Each number is 128 + 32 x the weight over its row's rms, rounded and kept within 0 to 255. Layers, rows and columns count from 0. Numbers have three digits each. The size before them is the row's rms in percent of the matrix's.

# o: layer 5 attention output (transposed), 96x96, rms 0.157, rows 20-31,52-63,84-95, columns 0-95
# v: layer 5 attention value, 32x96, rms 0.149, rows 21-31, columns 0-95
# up: layer 5 MLP up, 192x96, rms 0.178, rows 0-45, columns 0-95
# down: layer 5 MLP down (transposed), 192x96, rms 0.177, rows 0-44, columns 0-95
o20 096:117208128120123123162097191155135128152088143136178109108114144144171152127158094099107175092192140131170141111140137130080110054085057138156142141163186124099212092124139169148126151134183157129157170108163125155181141177142162120141122135144134112162142141141058104096183139165134127139
o52 103:161125152132070163165167095116090127082207176129136095122120070179142076149141168086174154106134143082135153099119127114124138133141138069101144165135126159166097073167156121107132098128181110082132136130076184139057151134095094129088168124196149092102086114125189144157144116133118144098
o84 096:023119083125157107098120112092169120168150141077143129151120145097099165132146095202164127115133137132129143118081098137140052167123104162170114108153139119176150145097119122116143131166035178198121142174167137180177110138101133140155122127141142119136186127157094143123113173071109132094
v21 097:125111089088146142111117136154081141135126192149076157164120104110127077155135117148134144130155172148169142136097140107117153065120080153128116116182136090125156067162056123171116075151126164135161165089098053123098135157096156137179097146060152061097130137144098182104130116117165135064
o21 101:184115114131105162196138102163103140068051103058105150133084120078120111158137167117164074094125158128128152132146082093136105114084136138162159116120062099083127144123138070181086150132081093085103135120152098111148121142102160102095123171126109138047103180088087140168145133132145115151
o53 107:128133135133119144130087143056093152222167139141134053084089065112107121130162184107085109074109133124088099142145131118089097121135120158130149100122123127131132112156141116116072111196108158054113152079111112128178182108086133099073141094155164168171106116136103122149113087166135074133
o85 102:115143103096109163099113137179124104085109108048157176101127193149138097106098073093168098095192085108140134163151101188120174174150146135146177136124126186074081137159117093092195130119137146154111066145149153158097105151106120149087114103135140128150117079110171122129189172147108116147
v22 098:167192101151161141090132103054089080132114171113156153102142133144145152160196101094106114135126181146152130087121134132090103128103212153143172087139140066099097127126110158130181135119079105120150117075132140103117208066124142142152138114084071137174086147120119064142114106129104156114
o22 098:151137110145135138193105070131069138154077099129120126145117105126076170135083037100171080081151113147095151159142110094091175116110146113072133147123157111108089145087109105107159109071111128172113098190126126147131196120142130147131103170147169122059106136086110055112083140138149134155
o54 097:098107137153062124157145170109114175041169143111129103168111102166085125118141151126088131138093168072128112133112112110142118106102134101093147155122117132149183159151123182162132148116228131163140156162095170149129093133181137133151162088138093144143174200122191076124121156101066117151
o86 097:114137114122159074127113105142123160177148132097100195131143214120116160158147184141083145120204104110178203156092082113139191123123140122167119184164123114161117152125103105063117150131093074090102118087077157129153108098098123170141105122097146149165113132088167165133110103139105103078
v23 100:140099100158102159126172100093151164130179123146095116177138138098168170129056095122078127144058127103119178136120087124157166132122143150127159101122113220122093148166216128087121115060109161136137139147093119140103200121098070130137156111058083136135120173136144138110116139084134133104
o23 104:142147127123179104090112073156083148136140087085054076139148136060128180087114083165152141101110066081148136097093109155124168184137145103166118137131098165098125155168080151104164123168140118154131113130038124144111099168151124077146123108092122158128169150126096119108073100155113078095
o55 122:135132095102143136078136155189150140153124124166184093126152149146117100180173167091124106204106067170116075150180190125080189182152122140068172159117096124097117096091153129111160117145163099093158148104155106112105157107128139145069116142166130180121109125147186106142126107081112168099
o87 094:089132163222158083169087106084130105089089153122135125120149132127153165095125114163099174066140177155126142105080095122143045056131100145140112152136147133178128163107129163155110169117085166132107096131140136130184048121179124115111144136121126088150188123130120124161112175074138103148
v24 094:109139154154137089114114110204105090077107112140143151136178069108083160120137154103115160155187122096122112127168098107071100123093119130126178158078150117113113149147132176132110130130180105171131103139137089148156104113134142104114085199089069123099169099184201103099127117134183209144
o24 094:125138109156151154095061160105144164148124099133123118172137110144124156046126069139143159117121122141143102070104222088092144131136129118115125091202122159155083141154138119176126167034116130135141101086124170174132099107160160130117134108154129108059155122122196121081160166154138089123
o56 094:149159173131155120151209139132077189065135146162164180131177133185178158141118139151155112108159136129101082146083059091114146092083135099135144086172138124197083187128155127105169117146145120113061114104109172130112161118142155169159130150183124124164083115110124115158121148164156134108
o88 095:082146139095160164112174138162127174183200117119156098178095140136145074156121136081136110198151129110119128113221126150101105090131115153144127151130174087086139063197150139183131119118134118119147068134161110074140135115105139154079140160095114144060157172104129146123144148084141167129
v25 087:138145095109156151193086078129156120114133102163137154217148162081092127129085185149142085140103141134114081181100132107108115085105187091160089121124140153079142111159152130137159109164147114090140124147124046170114132105097169073150172103134143126144156110121092119193137133220145109127
o25 101:135157139130070159157168137157156125152153107134147179135068148104107131088107078157127120147164158088058130113111144124125115115134093125198125177116168100140154137140128045131154129134130125123080109119099059191125195113208111200122084169164136125136100106164102137149079123183122146109
o57 092:120121143162155096126147105145145142091118141114094103073121088140100151163179140134213161143075158157157128124135142174169113138159131139175122116123141190148109191175112155140141144181108141065106159117116136106123091152060127185159212199104131159140152139118131169049152126141107161139
o89 091:075126125133170156098156147103164137140121163146104148153159111141182091147199125157091153116107127155168119098152096121146195162141150153136146106185092130100066082090098121111113164150074170165158109122137147102112117118084148097079154125089071111114175196112122085214110117067130148144
v26 108:105100169101087154109147132136145036221156150104091099133077114128151102090108120078209097119101081118148105122145103138124108063079140130111138132147111114145162050167183129168124206072117093111125140112142113106149137146146130133133098148106085113134178162119125117176141162112142166130
o26 089:119155123105102113032120051125107123179092111125123129065104142067158129036122120122092141156176133163103143120166099139140130175104124109155123041119131158098131165128149105115103091141105133150095181110121131065164160174143125131115123049134111134172142151142148143084129112125073139091
o58 119:183109090134159137140134172129095135153158147159122117117138171182100116097169114148138156077106122102151146113122138111183180122133139100117142211110140113110082139104152148120165175101116154133137114047133148177115091090103098073054056202138159108103124161083092113108132058100145135148
o90 107:152094159124097113119170138163131129070063084104100157146080131148103161154040087117083099134141117149180181133102131086070089168110114128117101052123087131159065121187136085187133132088121100116119142145154155089161160104123137100176145112147147123113084112143145118188101166139097116146
v27 101:157119139103154112148170102089067139115152133097140118188088105111107178143134093099113112080127075124105159158098154109167066105145153120145151154124141163056142162167081151132162162115134168160123135120150030153083119100153102125160038131158138135160096107155180154069142113079107136129
o27 110:091152149120081158118128096174112159163115157155125081184156181200087143132123095061148117115103089133134116128144142066129171132141101156092133143086163109105115144150145131170125214120098160105172086124052193133137132130140124083142116146139138130155148211109143049118089126127101110114
o59 091:098142093118097163158146135120135147178093137137113148019114125081100140096117091098169097146116146160150145158140106141141071153114117131157128119142127167086107144124139084157145033148146101165101084133108050202160170116113113171091080165166102116136142100182099088158150143133093116099
o91 096:130100116130168124064114119163125109143137144109121120154095157074159148130147139194127101132164137092079115101126106151128145141165131138182105121121088116076096147126106094148137065147161072153087141130186101071109081197060150096104138115122169119110174083186203165184159095141156146127
v28 103:141123096107038119130077099171127123167153097136122128112117090166088157133097124169139157111094130165098113110115102122161111152157140136085189120179078171171127113138215101130071176151185106068150115089187142117139132072108179137182126075126119143119108162141129123146117111132145129061
o28 093:095149095159152146120047091093125177149135154128107114140111152100137115088101142074122094072116140121153116128108128098107147203186063148143142150095110098114176145095110078137124070197123067149144114096131183128195093103091152117105126096158113158107163145132126129161127084062106174099
o60 103:162086115136088148125175164153160090086102117107117105165147132107100128069090181145126099134148148169136115121148171146142105126086224066137126059093111105118092116203150165139100150188146146127108146121129159097074141129148138084095134082120143087081190131128127149086144200148105148142
o92 105:110131116172129061136131177103137175153097156115198170079104144176159132078127097097075124132072106189122169137174137107091141101111084148139127101135114143165083125135113155091161090099122127118154165124161130165162144125114117134144117132089121055187059123137080110158151093166197117079
v29 106:095155164126185115110113148119059140132148122189082136148154165119121087091100132130100107096173101160096131112148101101138122165063158102145110127137170158126119126052068058152153144133119144162175137136093160211170100144096164078143114079087073129175105155143153134134099137181114099132
o29 110:152106134117081132134132140043121131117124159120093181114110146101146161049117150053129193092143100065147160113160102153136108092078078149121106064141125168129105120138134156159147132156135118072107188085108094067129134100115141094092146125150163152134156102070106151134100084179168095109
o61 106:067092126127031092106152078167123109117132163107145146167099116155139179205122167152113135148157166137121150122127123089116097149103125102153099149148143142098139142088157170209114172089069138100166163160145166112149141108122106202147148109122073115147145086138124121071129126105059169119
o93 104:146111100125197126191097101146060144140147080103163090125094162093152110086157155123120152119121078098093147112091130173115148166157135135111129130079049093101208101143141137079143120123150149167099124126127103119137095169122085128138144116086123081073137164079179138170132118059114068101
v30 103:124149170132144181109125109146163165095131131111090179103161138104078125129163125144116114079119141139128155130139176095145090132108116115139138159109111127099163093094130120122090171199090155094100167211111131028081158106131198136096093106111112173116127112150107133074086054090128122184
o30 102:124094161110167137129069148121135145098123072110057125125111144074128151142095096076138134152111129119142185135176115192166118115086161126133101076167098054164100114088149173091163093106144118173142163086192121152070151146185140130103116123195122085119132131181172119125173131152120096119
o62 102:130191112128135087129066148114119119179104113139169169116173075112175136112140142193127086130094119107066067123079125131172070157150181147156093148119156134138121140159123123117072107122132159141164141103162140154139126179098117103127147094097071166146072120126178131130145158232143144167
o94 087:154108105126105122120158118135133085091136123099098072160041135142115050127182122119144156103083095172120108096137090089132189132145123071137143135117085112093063130120121092076178110098138151107157071145081122113184074091059140130186148113104141164096134141165094098147137095129162144139
v31 102:183133105131172102133092142148125093163153111102155115150146165116151211130116099155123084138135163174048165152072137130126118128127121117144112125115174069181116128122113094127094149148150189106112131111108125161135129161189083093099052117118185130106139094103104054069197135131119172134
o31 084:144094091151133139127101142169056130087111158162118139115050141096143097115061120137124107103138162082089139114151060104154120155107163085196164146081108063083101192136116082194185166086156159145097144142139132078134155094150146122149114113127116134131111110144167160151129066132102158130
o63 083:111145122107144175012114078118065106131122159166149137150117177129063124102142141120137161172207152123158135121143152102125116096167096121115138121191112077158104089144091072117101127139149050172108130125148149152125059146153159098139081135147135118085152082157137161128143169098111106115
o95 115:079183132084115195125164164115145108183164138111112091081136087117143133106121163116141066110087116103125110073100081135102147178188134110083134122098104148176173094165177147089106096172126148132163106100091117165082134132143147151170148113144117064069163070136117122182075114134112138101
up0 101:129092144133159173083067181132116113145145075154167125127140116129118110156103125167147086171144119148144082162134130122153115069174078107134146138154056103115084174105104044184146057134170115097186139162098130119155114119143148126066170088130109149140114082174115094182117103153114090121
down0 101:113123111148136130168096085120080135137124215119090141142193135169177167140181099145158147152160120129129138101062110130122159177114127145130072121132127151154186148156196177078174107094109161094095142149128091144083150200102135100153154155097142088103127140060118150102159128148156081162
up1 097:170113134119058157127171163079116127185140135107113141139075089091049094105135165169142112123091118127209165137137126166114119139129121149119145168120114199126122102122187088111113140191142123112060136151102141146150137177089118141097113120130119108134211133089165161088134113145097142050
down1 095:107149106108158131102081163135114118103177049131166097111157131160170168162164076137101147183119134134082130117143181082121143108112173086104103165134202085154123096088141157104070154070143105135149162079078146145136135083135106188056136159111102125104125110086129126162108151092115146179
up2 111:150111170116078121100130111107127124064134130128166110128161188125145100134134075072138109082130098132120190120109160081108154158161098136194056119165099079165120105203128159148078141123127149093196157062164150103125140149151120113107114090173084130187130185119093157093150114160130129134
down2 101:118142134154148079122111117091079059103095113158100105085074135120168154135132095150089141118145198112077121172183114149118137087107117129157134155197129100140105200123172082101187093142130091184129129163171073141101100181142142138112155092136144124094106092123145145089115141131205149173
up3 095:098145117159151150056101147106069081099134128163142139103177123058176128174179108120106142178123151130078117185111128136129096115101091125092118053084150137146125133121151150131145144148140167088127066140129211141119085144121136128120160103111110127140149143134140098088040155142200171161
down3 093:120119114072140107211119078182168140102091089095063100144132136159137140134152104124087067129141104180121122079082092083138176154139111120189169148160139137133105138165119090097148138129140123147185180130118096110163130101124125166119106149170112119116149139168123210129203133106093074091
up4 088:103147139152116094087118147088108131174070116184168094170076096058089183113107164134100169132128151135154131096117078150141130151124138147093096110123133065159084072180099116143106099155154191098176154119102108101185169186093162054134125128163106151128138125122142198144134122137128144142
down4 093:139093174179121122176091104145156132115207080111164159123194137158169166122165111131188182125145158167095085131166185156160086094135178064111151155123111125140157121115137118135121163147111134089210104102119143166106070077147141148119130094147154148155142141138075104115085144138133181100
up5 098:130129122167126127135158141155112126108146134120157130146138159152082154148121112205108170172140132162118098103031107184119071143062076119146169106127133123129166139164094148152119097168156078147118122187106154098138127149063135143111063202158137188114085133082115143138091113059135149132
down5 101:167156144117118120154124140113108213156109131150129118101101144148168171130143132077165099120146143127098090118143138102113143159128186137110159142115197144122116135146083132161179187121100191087165197108159159086129106113098162131158176042166170192108100125128152120078155053130149119105
up6 096:135110105145067131078169176140146172120115096174108154116153154121127134108142143067082109070131111134048098118103065174175178134150093125149113086117169121141187128111127169165122083135176174139133107093167164073137133136112174119107097146076158136165122181064095107166145158125150127161
down6 099:171155111089086088127113096100116094157201148175130175080104129145050127123108127144117175116089134104103134067123131090122075147088186170149134102133124153121138162162126174113145146144063100214146118131160125158157110075108130106143138090103125113158075054151147109120141076154115098098
up7 089:098124187141161151101131150086102086139161101168100115131168136084143092144123085143149127139101148158178154140082156109181111149127158127139177133129085143141119105120176168112157101091148142110099085122052132155151126096178138107162139149073049093175144059170089111061110111115147126199
down7 089:117102099189142148180108142109193167133103054144080152084189120132067160040080154113158165168168113134182116082155150112162105145088177147096143120105088152117133118192160097173113104156109124143101144148161127163119093084118102090114144113103115137142121136122188114128149163122148092098
up8 104:180171148077127130152159148111149156101170122135102123115067193133161200084075137097166135114116142173133147120111050059162121167160058080142133121110163144133079117133137133086134122111147158129080115122098085157165138118189114100144147179123116090123082083140169165158168109115097113114
down8 096:071118126100148155181128126083102140114081143068107128117142134090101067125139085184121116105162169160105180071126100172075146106138060163093163125139165144152139138099097124128144109111099125168181157164163163163067091156109191152111086140124132141150105159146125162106053184160134150127
up9 100:089086185121133120163131088125140138114157181123157142107138166150187088125093145127095139141113094193089119166141177136187149137108135088074139125071204104114154130087070133058145104122151095138104137166108184112208118151149133140147123155169100179161108106156165097136074151126115136096
down9 099:122147078103098140085136114100159124174073100173170115114121141105038123095164135111149164162139145125171126141100074125091181094104054083194123136090078135157129162137146088189118205143149118111142102074191113138106113141084130163152173117147146118090137150126097161132139103134172132129
up10 098:086154164107165087107095169140203070125072163073091145132134126195138125164085145151109118115143129173114091122147180109109120074095142144082136161119169120191083121055121147112148142108144101123173065200131154143116061139136104130146156121114102121142144103116093091123128127156110144193
down10 091:148172069112109155125158034119103091127153112151176103129118111078156119154154065132140156185121127181156160097134097199106163083158164109114093149163136110076176203111130144124144110081155111102107107126132132162083142102107136164146126129200095162153107102125167114183169154112138132158
up11 099:125150114186067123140085162157074103114074098047102128153179074170092111138133150135131121156123098132084099082061107072150117126149168138163111152194116138091073146128134141150145105185148123067183158134132168098158119138133162120133085093094170148093102165110146107111126160171148150119
down11 093:152092149074149131087198090153176165173167130147131155058131150092095128151110106122122124133104130132158128146167124158122127101092089105067139088105091130130210082111143081129120128046101144140116102066128132151133142112139080163140189171169131108159128059153118150190110124107099096150
up12 095:130142088137119156134103093123077141139136146129080097164112118046181049160193163142121138157145176177062130150111076168057171159133141116096174143082189130100172151135109159111064080170121138149153114172155133129099112179137127127114156130127132107147120080180099131126108128134114153114
down12 098:100052145136119213130167105156131079136120113136116139136130093166102164090066141107111115131126138103186104127131196107165118153191115063106163104167124080135136093128102111159165114088132137140093181117096159104134100160160147124169122116110060116088157193142178082159089152119157089117
up13 106:065149150141168133088098136111157115153171068121129160154117129147124145099085122175076128116148122172101088197118195072175139162111183153158097121123141122114161124127169099109161092097137132141179149120143100179195104139085153122088076135075093132177157104148047165135124122121127094120
down13 103:106102152152166144202089113122113126096108134119126174111138091145135110121108132133056089148134181135145113130115146052128134115078165122095092099148164126138136075143096117145101086160096095112168219201179101114086097115139092098077144131160137087117092150065090099125104184114089153112
up14 101:080160174183073080049152145107115080104149181135162107151114121129134146145189106164153121117143170100134096104132088150146119130165128210118143147172077110085127194081132131100132118165092182132100086147168154131118114142126104089130125126118157066086153061097112146119103102088133085113
down14 096:176116124070157132168087131149112104209091159152142148189154095112137132106102160148148149149134133136149131129196094101077205144137093055130123093094079141186137065125126127094142139128103117168090108111162070141134154103149155137110123108116108182118107199181150103091134147138138074103
up15 112:108188120145154112178073059091113129109168132118170126097173094149134182145165108140142143120185114144126150124160136168135115145133122144131171091144079115099105112101102091197072121139167112120151133120169152137179106115200188157078153071122070087142133180149151125158135095137084081090
down15 103:113078152140098153126223194212140136113146133108050116115109109097165101164100137104063141164070124110122069109103132092162114101107147123156109193126141172114156121140133108103111108140110151132146142145111163105128185103064045112099152152148142099144130134126131167100097104097101121172
up16 097:109134160130193125133080158098134130112106127089117054130120134091128141176139084165103097145139136118111143132135141147102169171067170180116134187081070098095126106035183113133132118052181134161102105102075132156132117163107124119106192138116165100167100132094126181090108162121106140129
down16 094:234098164109058124107122174156158130126103136094128176151066112135105129155134146164166134094078105136187125137120144129102083133068083076127106054146141118107067116139107132093081136173127119157126115109195113171127068105147088124139118102100101147099107130111149171145102149141146182103
up17 093:158085087174126122164119113124105131171148224204155125156158162112159171108123139172129115113130039163143104126151129135098091079143114107130087103158133178106124098088136139099131227109131097104100101160094103081067136134161146156104138130114172126169153074138108143124166171134147148127
down17 100:154106166102129146145122111113127128093157158125109107077088206111090133102118125116117135086136166103140116147158132176054143121108169120098111074051091130117123110161159186088080067105069172218102107106135125146120126107080182145131128146144140097070110154078068144136133144147134109155
up18 095:165080220120158139095174144167126141053093139115137130102129152149151107154126147136081124104108117131167103165106127157139178079132168144162137142127110151072124144101154156160105119142144082127101067086123090134106100077098181159115128168089174163140215094142184138189088124111129127161
down18 094:144158067152133133119096078123170097165154119130118071173144155141143125136090110180187141131137134095113146128203173102102064121120098102092065122145078128159152116104098089087164168088140100128106124095153177153163129131132104150223115128123185204146105111120132113149163129180142097115
up19 099:153125053089155096146089139109112126111111075171117147113141117104140146196096103131132176095055156063119110166154082160108161106117146134121104139106167086140131119067093098143162144088131112155188087106180089175100103089164154171130072082139162124119132139197122152106126108121140151187
down19 100:117139132147067111123174181128144103106123105147135169136085098086134133062159126121101105167156090203102087108098160096128110051080150134105164138126033144137115119187161169115129162155128150114130205091178135075111104140127110082100112154142128133170127136134178095184145156122149114148
up20 105:142090087167180173049156027080142132091129145141090146112095085114043113197113148093136117156127148125131143109115105165127140112102128087164183126157116098135131085144152127180125100125150086111120156106127167146139108134056148123148130081099113166096100148116110168151151123179094076130
down20 095:105112107039090095095109170098222090145100187127096093169109129181140163134139120168117154134093133145091135104136169123111121136144099121078080141139144174119120145075100094123129175105159139131173092090125087147124149155160132136079043172134146105167148106149158085115154103093138169165
up21 094:111137135089106134073136128114104134157127062095132092162099134129110115074129123145105191115071175155134124184140158136111160163139115180170104139142126149112174112108076220137141143172048090102121136102090170149147181085111138114079176108163165171128141140170105098130112067148080125116
down21 089:160097093076125112145085139146130132138125167155121143122150119119133159125140088143190102130097056097127122087091126155141095080154074123069182144124123109131106099125161085136155085045135134138094203171143164161087123144088176156152100131143104114075155070101148123122141216156166131161
up22 099:094121136166157131111137104117082175120168146191128174134090158102089132152119132097140151079128126159145143064122090197138145124211106082133096138170139059147169117121122234100127138152159161132123133118098078098119071123099157140110085198116168101105132111129102111141122162156125086103
down22 107:130150193153161141135124130075172119097118096073110145141152161106147105068093123159115080164173114145128124111236148145184104127088173134105112105140182057113110130151102063153137099122188162171112091169095142105117124113182156138102123150104101098147113149077123076113154114126118147169
up23 099:128096117044185084132087125166163159128173150118105184067178141095144131096079114062166098099115157123150106120097094112150132110152128134124177069178161138116102175085172098148169151111093139081156130122154127107173139118094140213124140118121133104168081129133107093120118125181110081131
down23 114:191150099097143142101155042142133143090104140112147029103129162150129144157171119110122143099153153107126109076182139140119163143049163088175165182105114136169128123134133138101105125153161088214173101116150164168126128136092100081174152130138114116125105115130133102114086062119096108111
up24 099:070159118171105120079181101139151069177113098141124105159140139148100145139041097137144115152120119112119118157091147101150111110096129144130116077118148068125147163153158100162142119071139137128128118097160192187135123120138125156090157124146053164174059147174075113122153132070168191150
down24 085:146124124143149185095067141135131107114115137123104088137144087066165182147168127148141171129131088129142159129135140096158110126093189122150067117159131122089032118142138112121159144058176086165135096065128165123098086057117148126124179114096131162095134070134113199090167149139115135134
up25 106:092133109201153159125113145142137118160069151159097052175193086121112191126084130125100132139119140166129091123099153116166143161145179164138125140148133073151140125084136166101034146122171087160169105103148135110117096069124104143152099141138081098135165174129095150145151169059119110140
down25 114:150201097160109075117098087106135151210128160197116104109105087087109106127104114147132171130174145134108106112150147140144097131113137156115122090134081113156115133133148136082102137109130161180198078160119163108038125151169169105133134074150099109114119107144190101040131163111143099125
up26 098:114174069141117170140163119173130133120110160095161140205133078182124139092168113111116087104051123132067188151149082115137138127187078142109157145144146162136133128106165125177124169112130099093143146143131080086150097149101185079139123151106084069125140149094173116101187131098111143079
down26 102:135106120106135149174152168159076101069104159097131183144199158192147104114144138110079147089135129121161136112093139113167114126079168133133093115102145078134139154119116128090153130127143188166108044099095138171125095095115117123173146106157110208048126134110125110121075109199126115102
up27 102:142087133107159119103107118140171123087100089118145121109094119120125155134159085134072074084119141133096063175161103113121206113130170117135139095146102169073116166125160061164078097155137182088151098124149124116170130073113139207095056089130140130124117113165165149104175139115073156117
down27 102:093100141068077169143170105078090120109110131130079129124067110118155090114116124114170154198118115124130175144195127105137138138132036049119099129154144101161141135159140115165122120129129050137091143143110135119116142146097174047155147095129098063132165174144122115184144131122124161103
up28 095:096099163112110131179222147126076129194101102139102162176131102152100188150130071104099126148148150121107109115090189163107141150100113105153174157136140140192155161154121127143120113112103069116161158146158167136132093111148101137158128122141153050094117195146099146124103058148069130143
down28 106:125130154127146169137121071127188141132111041129165076121125112107143158196141167184145137122096057104113137129112131136132070168130092137091128155071071105113196058134166150139126136163077089165108107132138092084164075136122117185128118182119135113083132128137153097138139107071147115121
up29 101:138092112109135118189100127099150091074083116090128136157159203129152137116107144133115129154080103117173198152121147141094120100152112097122050190151082100106131173083167162135142163103182125132132105165081114116150187120154135134086131097146134098105120071120081170156105050183108114132
down29 099:187167165149068104145137119182105076111145058118131143191128123110182111084142150137150113092137189157118110097068186149156114175127179106124153119149144168131147128102097152161118177171090097141135098073172148113143114122154068144123157067114126112114130144154123100067161113128092127060
up30 102:132136141119161166154099063166161119142073148163116117143184117103120111133152116162126117119070123130121138113167114094069168100140122115168137142152100153091180177139112164130074129088162091118121109187145115209106158105208095077108144097070157134178174097145147086173162105170134096143
down30 101:093099126111090033144145165111169156138145147180128173110131073139130117095164149085103146165123143133116092145133143136160126139100151095090156065143131082148133108171150137087112163155116114069211116081125128107180128138071106116131107134135087096083164126107046186116138180121147180130
up31 100:116161111130119140092133085139097103170133117143140057168095065065115153120132127179167113173132161155206105112101156102104148121137133154140141159113131102132169138173210126166178124148109200056071103091131140087217122088151111127131132142121125136157170126102132108092109102122095132097
down31 103:150130115150076113112160142126151123097105122109065155095116133165111100102112119103105106132082091114053159165137109132152069145094092163140117060157098158106129195095122158129107113107140086200130165147082094145081158120096103095187075064158119159132118045148166126122166111124156154098
up32 108:127107144101137164113165182148157149150116188154080067188074097133136106102105129053147122090149090172147133150070146117161201137112184062095174117162119117212084132122114114108119119104143163089086159138106174190147093127118121134119123151154132180100105136164160126141113113134113122101
down32 113:179118090172134110165100143121121103120108092078156136102147194076164167156114120163093080139111111138112130083131127127043095171123087162154094148111084102069172127147083114119157157117147128153114082107121078107112111080154126087179170099141110136109103102062034151154143114112152131155
up33 103:087149122142056149146082116092136118185105171138128165186144118121118140145112122094176063088151136133174072171189106076104144179142100118111158127084113113103096142128154074107159090127154158200163097144141119132148128143135194173148118085096117112127098113147176123094097130203160099101
down33 101:098129171126122067130064147130154149108125074129064139135138121160111098124151111180144102139119155212126166095088131126143077133101133160113122136196127129154117101167082146121098124162063132061159078079094124175115079168148124122101046118117084158110112111134099091178178142108122111106
up34 101:083144153130131087114209140103157097196125119091068117158093168178149100095063173166125142147137142112126091142174150109133129193127137110132198155175096117181111116096138179140139079131140125112112170101101158099088094129137097107169099124177054176113103154146107115127116094179147119126
down34 096:144165165126161162168118083139108116071114153155093129085111098076129099156202112150144153087107123168128151117083157129159120106105107122143009092089158125092183132129150100088111151133105158113143140122119121149193161122090182112113137093137200114172167137121138111082116144069076131128
up35 106:101127150083124091170160150114126134148151189155116139192153051129106094115120108119068188125203131126119102153127131104169120151114118150074168144151170154114130172159138150129166154112233083102106138113170120139109118163145118159101090065087120155157135062137116099102136133148131070097
down35 099:113121133173083118152119111193145171087182045125070095114131160091153105133105122094139136138155159145084147085119167150141124131121110112184167135137125137128091132149174112144158097188035127120108059132090125128178149145143076120126151131160073108141166162148106171172111177092118169166
up36 097:144094135138142168136153183135132186134108157108090113128119074139164140092105194075088116117104119175092140152076138108111145111137151229104111099102110105138109154150127114128118052090105117081159141130196094133119188161123124173185158138132158084141120131122119101116183155040137147124
down36 100:127134082143111105100115108172120156085155056103193134124097123122157124056061120170122111097118115131191151126095110138205144107132141148128123137123078146137067171139114159132097161129164107144116140110120057135129160153156093114188157078142135107122114060138172091140093061150086173101
up37 098:131123091155099202125142217124172103130132131113103187135143139114121113123103110147133127148081159111184107105174129128079116121069147169101185096102116128213126103096100175175150116094125090068135176137142114099154112077164108102145151103083155128116103118154097128192088144110107125195
down37 098:128161209106125066165075106145147182133127164137169052088105157128101060123106135159126096034107084096079155118117099107149092154168127138174138141174163098075150132138122125110134103151116167188112142137140153103102113159105114101132096126155080141141118130120140157077199126135170134132
up38 110:154151096155147115111108107137119077177111141100143116124084153147128127143070143068134120091134174157122133147105156105100183138110136157164155210174092143108107090172121131127097194121090097153099183146181081023155073108158137141101148149106117114105146093173135158128147121165072146088
down38 107:116149189148179105160075144162170137134138090146164080113145213137154099126121117086097124169176198110133123137144075144083125135144100109165106129111143074103155114086122147096132105164181056130110161065135123140105087128202185166121138096130141133132154124110146139107084085101113128068
up39 104:066106129108116117123160095143152134117071178128144162086176081144155091157076141150068107113081142124198181170115124101116118126162107147085119163128104141175086132167117115107108152126176141122107137138152193063119094114165162121164111180135038115168162133158098083106132133140097079149
down39 094:177155161120110154108165156092129106133055080132126097163090158118068123097162146093116101156140153117097096092154151163114120080140166093083218105147187122069154091165105111148097162141054127112131149122184129134120116135089146163075111111103192112113167128107121169165135102125184118132
up40 098:124171113125105167129122079136088174076138073131130132136139163148183159103109154087067156102147094078147180086082136076176128136088168144133145120137103129121149143094125128067103165178060110147078088182133165119120122142094110195130079155151124152167119129096178081159117141115152181145
down40 094:099088148106135058090185160131107112154128136161123117089137107150178105160124118124119125105122085159123163118092111108110117126196080115133116119140122155119150078117126100189132079133150112116125121123183081122108103128129075110034147137071160093109226129158076185166145109106177088157
up41 100:129106106202118134168151142154146157143099161187120146125141131118154160077108128153110132118100159196077104134116150143141136093134114131185190134137123104100042138075162072137168118111148114050079138099097096085159142127135102063084108113152099178131131123154099086114161133177095128188
down41 099:147125100081122072076081147130179164102186124131086094116105122122107143101193112087151205180117121170142178130152148135180115086095166126125174164125121137108106063128060154142041105161114131133142131129129152096096152130123126190085146110103145122137052111140100110128123127149109148080
up42 092:126076152079143150160126107164112076082159152115107118092135142081130167125087131080132091130177100129082157214089145152102098113093112193100100087191151113099142131079142061089146125133113100188112152183158153141100157091160171158089101112106112155112121082113113148167109159167098144127
down42 092:135163187188149164107112123069174173130106120191156127122088117106084141163180179144145149137115147102120131129183121117118082129148142107108130101086145132155190104104199178190118168130145154120173090146064104153086112116149155149178157132104094142165104163131149044099092119141129105138
up43 101:133108124076113138147096119174138120117129141176123111111098136097098080094114129125115121119149116146143115117138130057157109152128120119087098093177142157105154201084095104110123140177129207065158173209026132156139162098185133137111107127149131158140142174193183154169144120118115161137
down43 101:113106125189056131154185157146133127132161102101120090072154112083115192169172104179135115139098179156134182129093112142101109148097172146149145130150174119113115083159074170155150127130141139135126128070207115115158128128132150126154139149082078086117051113094114109108084196104127161142
up44 101:168070112111121135150097075154173094109146097106192076112184109085152167129090154106126146101157125119061091147119113140182133068144180142175169101170138096137070039153108096097132056141168081087103167127141129128144141131165113127162114133120144151125124148109143111084158143096157151160
down44 097:123096188117085141129213118169105123091183129067116156145123146143103080108129156155128125096093137184118191130161107136095111173116187113123110206112143158168125128164113142132141154106054099095158137124159135102076191081109126183100071073132132127120160124110154167145117154119089144100
up45 092:078132170143110122163121117123169122129148121137086145083071171113119127103123150144186178135155111077099159115142085173181080156185129112148108145077179103098059080076088091158130128156156130104078128181152152112139121110127154184174158143077161083143109147156118112115095099082134069110